python train.py --hidden_size=64 --num_attention_heads=1 --rope_theta=500000.0 --parallel_block=false --init_std_up=0.0541 --warmup_steps=259
Each number is 500 + 50 x the weight over the matrix's rms, rounded and kept within 0 to 999. Layers, rows and columns count from 0. Numbers have three digits each.

# layer 5 MLP gate, 256x64, rms 0.201, rows 216-255, columns 32-63
401443536399518514431535549493490465460406440510613420448491551480630508528506588503545442545551
552484532510487524426448500541521397497541509525535516462493556592516512515444457519468502495443
431521561509457351467462507494439534548455361565488573519478444487525526613543488501549535575485
490517605470475508458622528585457454461529521552511444458563485481570503594559436513542508596524
483454436467452490536435535540525505461364524428496511461473469553529625501457540502506517471399
473613537457551458476458382517539505608527514502484567464405494533540505576411520557499547568495
523491556543434385481500512537512543469506560434524513520504508511569539482544570412495530489484
599513487569561426399473427573494560498549443516512529534538524493484560497519402426538599504475
448443495491452482508501437410532564528600555443466540607551486456532512507452464462497559489510
596539457444512532523465480576555497403444523488566449486454478549517514502547473486461414580480
520432456439574429459427556528441496512528441532519505554511556533482507392475496377483486544403
419471589510570384527539544613512544524430465526515470542502516455550528575532495522569445531455
471517532427504444448530556618477569467587505448491465510543487394541522555443498551617510570558
500549595500470464461506469580537485480522452393489516502520511515557531511486486440478464506474
457560544593454499496414418525516513559520506506407570396507489556566462507370437559583515513477
452504534631530494488521459504492499592492517483483539532520422499567512459527453531523494489527
560569463532521438523565494561445531557504450540453528522489461456525466510479423454481472494464
470502525513534487531430469499418417512505519540543648544457496530540512496456482415526565473478
462535491475477489421528428484468573536495488518507495518429414456497518497441555403489430460383
511597527447498517465455539581500452566405477576586506471544458431560463540489578521619543530544
475458436497533566360520527493464427502405501446619458449526480504544428456529576436527514546533
545486545524495412397447429588521563556568393521609517583455553544470465523481492496463624507537
450559584464507476536529557605459546394492486498506493531534519450498476513469610464473484480520
501425482543425526488444436510447435458507466473464484477424415480660457531464528426554532556565
497550568560538468456486562538454487418421458440610447466550555415482509489626510440485452486431
444435523549469493475464492515439526545457491375506516492495441596518578496425504419575433536452
449430443576478493571555391588489558517502459506492497555453538477481479560528514442505492452439
540451449521546506574469517553471489501468535535531487561486550512567511525577494469474472517562
510454492573468547613475458536453510532463515434496567419624444473545447585485461475599430557566
485449581523487383466459510472550523496455399529439496535460471423486444522467446470472538492487
544505478444529499455434412563521564570506455554551529474486502444465503500575514490527458474477
447529394461558432537490462505504494488415468554565489534427512552575540511547496497521499558571
472569463476432478534521539488570527509470493452507433549575465457497533571534490427527485584519
528564560455511440505518509520507593474426529503527544531458601473516556423528533476495484520536
510534512406392538359549450470518576493528512479623482546505375440523503504541560503509538485450
454431433492449391495513464527454505508485499528598493557524520437496449498497446474510516534437
484456502466478543430462480511411451571470521454581525510393450481542583466527571458526543475397
551461498606520450559506462556465447449432451486467609476492432508440522597573450491545488548464
509488449564565537495524484570470501547558549434505515467465546531577575563476504485531501557496
539461455508533446525453440429546533503567434465445525390486512461480487490535496471570558461524
# layer 5 MLP up, 256x64, rms 0.175, rows 216-255, columns 32-63
530515430528516635499498534478514471480562593457499466558451540441519434506494573469382492518463
530566609420416469563499590454532561624511503595481439456452472547490585504478431550612406506517
489470481485446487511412415477430492556469473427497426480374445655524585453464537534486611602453
536462518477478515587546423461603541473452591477552444500548476580493555512565518481475452593475
472524571445475533496581514492546506528436526449537568474547417505615531431500507514465476531574
526444570536483468484510565507487535520556476474433561523494518592508500449448403607571527452439
525523462486567535453489452552494540580556498484462634501520527465474376415454480488566532446477
438567565472530549551534551501474460476500462565547403495452471468469466521494518452544396496496
429476506513482461535535527532377428437538389549527494576519476513476505520510518529563456461524
651394549480479540537562462508579483477498579534524469515488517520515420497495421560476424559504
447454540493486408540501547384459506433557430487485511490632496556474474543541412507538459550559
563419462517471479591486468585476597481420403454517575542397513534465554415511462556488485476444
543461499514457575538566604457523432520396482538545500515475501490474461514511542535470484569539
568485511475535525521503485501584476447530441505439553499512447520551526506500422480468442516489
515518490444492551419564515551483500483527562473559473575544411519527448573479563384456462474510
515536484434536515559437581490608533489508533502479491443420460451454495446450595465485537551542
540564544402520622423595465500517475408442585449498387523597399517460516558491557534404427441486
536539478473470590454516502455469530432380441543564496455599590535494494550517525516471468478506
525466544438541517503488537503525457620422477546516490606514405496460513465430634459410490494492
420470537543579571550412455490541531496520471533514567463537393501503545557446390500447478473475
447527517472485506435620492505443504461453393456568404489509549475567400440514487490476391472476
528545550475567554492481543557458511397441429460506566528464573589523505513332531528489524506508
538445370465461472472505429398522509582581449452535518523469472548525568479481430468500571498435
432583463458572549447552495517577457496382410571461546422475511575568466505470503553470484431459
560575445456504499526531487483527535516573495551518462463414477423559496490474404566581549425517
421438501502501578508493474503469514425501522445473578602486537571461539609502484473455452435415
478496495593486517544584441482563487587346471521508489517511541531529429498446519535534388512452
538499459409384543563526553532389508391544563497438416404534515500423578509504531565551436490491
499634548511516539432546572474576536424557490550519506506430538465542559443590447464459475458478
467509571491472473458525497444570482455509443609399496433449451449492454534535440527464571449483
556450483526531516559526455502480429508417485482531459498556449525522514466571587497446535451564
562470533537578524548459431474592527464485557529436593458486510422506463507517528517545511607482
437397591493493483435518507547405450567568544444546504442461551514540475516444466468450478462450
441525485466441475450457444450542529576427479516515448510408563545450509489489453472472432454450
585551515595567507500519468531465457480461535544439459384505439444541568534480530470550502457522
472535539535493455390501482541602444539545489523568510545567526491520459513565496495431447462497
492494533501537518564503462544448494525449426567522616464607586512513476529515508519558461484429
506468534499524497414434535469445544522514470577479483556539461442488545655511565478500488557520
480547520465381476492538453488482549429434513521521491497540502432528474436566481496557515535409
569416467477541432617579583392562543512432546460469468473522557536528610466502477475454479568537
# layer 5 MLP down (transposed), 256x64, rms 0.176, rows 216-255, columns 32-63
485448469516529474438433430424444517420452558498401523421528469563517486470524515510529379459525
487407519448538507493526538645534487529591464537425492522450502522496591544427523598442484567553
599469504452493506519428447501470514617495648371494473537402523593498449504481566510428408517533
527423578454415482460551442558601562515480503564483452488449540529516477452556585471470408570468
453439455489528473469525555438543521506599504456557512433549542551557483473503588520452516455343
512476628482503463440540455476464459544474517509487495552446461543566501504440430547396520559543
506497439446537530487524413472499521561535419482496545527495433531437392465461393549560499435519
451558525561475449487442515457471501537482452499469514553507484461452598436615372518521581515477
513472493561477388481471543468504522558628606504508563485522490444493493521480539431554508550505
486491451489544477560511548507444451416546438506497449520510504545515490493507493506505440539561
547486477534481516463477625592419464498532350538476475563548442527473527319480476498453458527597
439610449453493555562430494390501505455424579438472562456520498478558385503515477447518465511528
488571607472515500559452485581463544521460485532483440497575644476474523509564479486547421495519
584471514474541491552526544467537497533525577564434555476427502504455508522537416523502447500540
464522492608455484452390434546484486531570566482430567399455547559521455516400523508570538531427
484515552515565436520375469504499539517546519559454464521460503520521439440508449434559494550498
552473611442471599435501466523513500474447572489542533432457506516445505589420565487403359493503
479484464525462470503454480495576516493485484385600523439424461538468461525504479485497482528517
476513521494477470537504417493569391467465552517386579487450392508457499462564568519393594509497
512459549525526563460428516482503530595466398637498538546537464459541489563463513497484477550526
449436503451551491526473552517581481425468508437603484559519548516493574507536527501533479426584
514509523583439432467565456455498476481569546523462555477420451532492487497539439584472520503369
548413465473449506496514391454474513501501595475512526521468444492538517466576478407516439543414
438498474628439532530580597476542510520456478456558481527453486536479554581416460442528486568477
442591390430520418470450623448497488463533462469522470479504488459519480542435504585557480540527
493499504450551456448428525485439530578470467539511447445463555424481482490521492473519543496590
434501433472554534455469424487514473564493502493429518536519466605539491396546591527493570475493
567523421477467466477579551588505469439546433510435416468569483518493510514451524502443449477535
542498469532490433543557492541462516565417475445478507426568482542451445516518445552512549534512
517412585498438451499518492455519490527470546531403522501586495513502544525473516519475564417532
442528501534466485529564646466485536492464470434424510618565530501466448569433476473497589549496
456494523531578494459566436480507527491542617533414505527424500582475413479536513504399502529508
478506592496487563549510512580516433523572523512540484501630470474523512519520408456551473498428
541459422493469508447459464518563445508498504427506433398494430498526456476473461456471502472636
487467519427504595419461491532482426448498397485549474366560502575474569449506477519479609534501
367489491503438442519454554488460474507504501562525411516517525455520413509504546541517568471405
439536519538511473528451538500480471463491476481420390584515540476459554549492432485521503487441
451568425470514518564502546584466564433510390532535526486481484518478478643571537542482513550490
498528475526520451519432478523464521518508487450476498481500533526583513514484526414558464604511
557525443517488527561536529494485415517468630570535483592518534516446559498523526479411503543507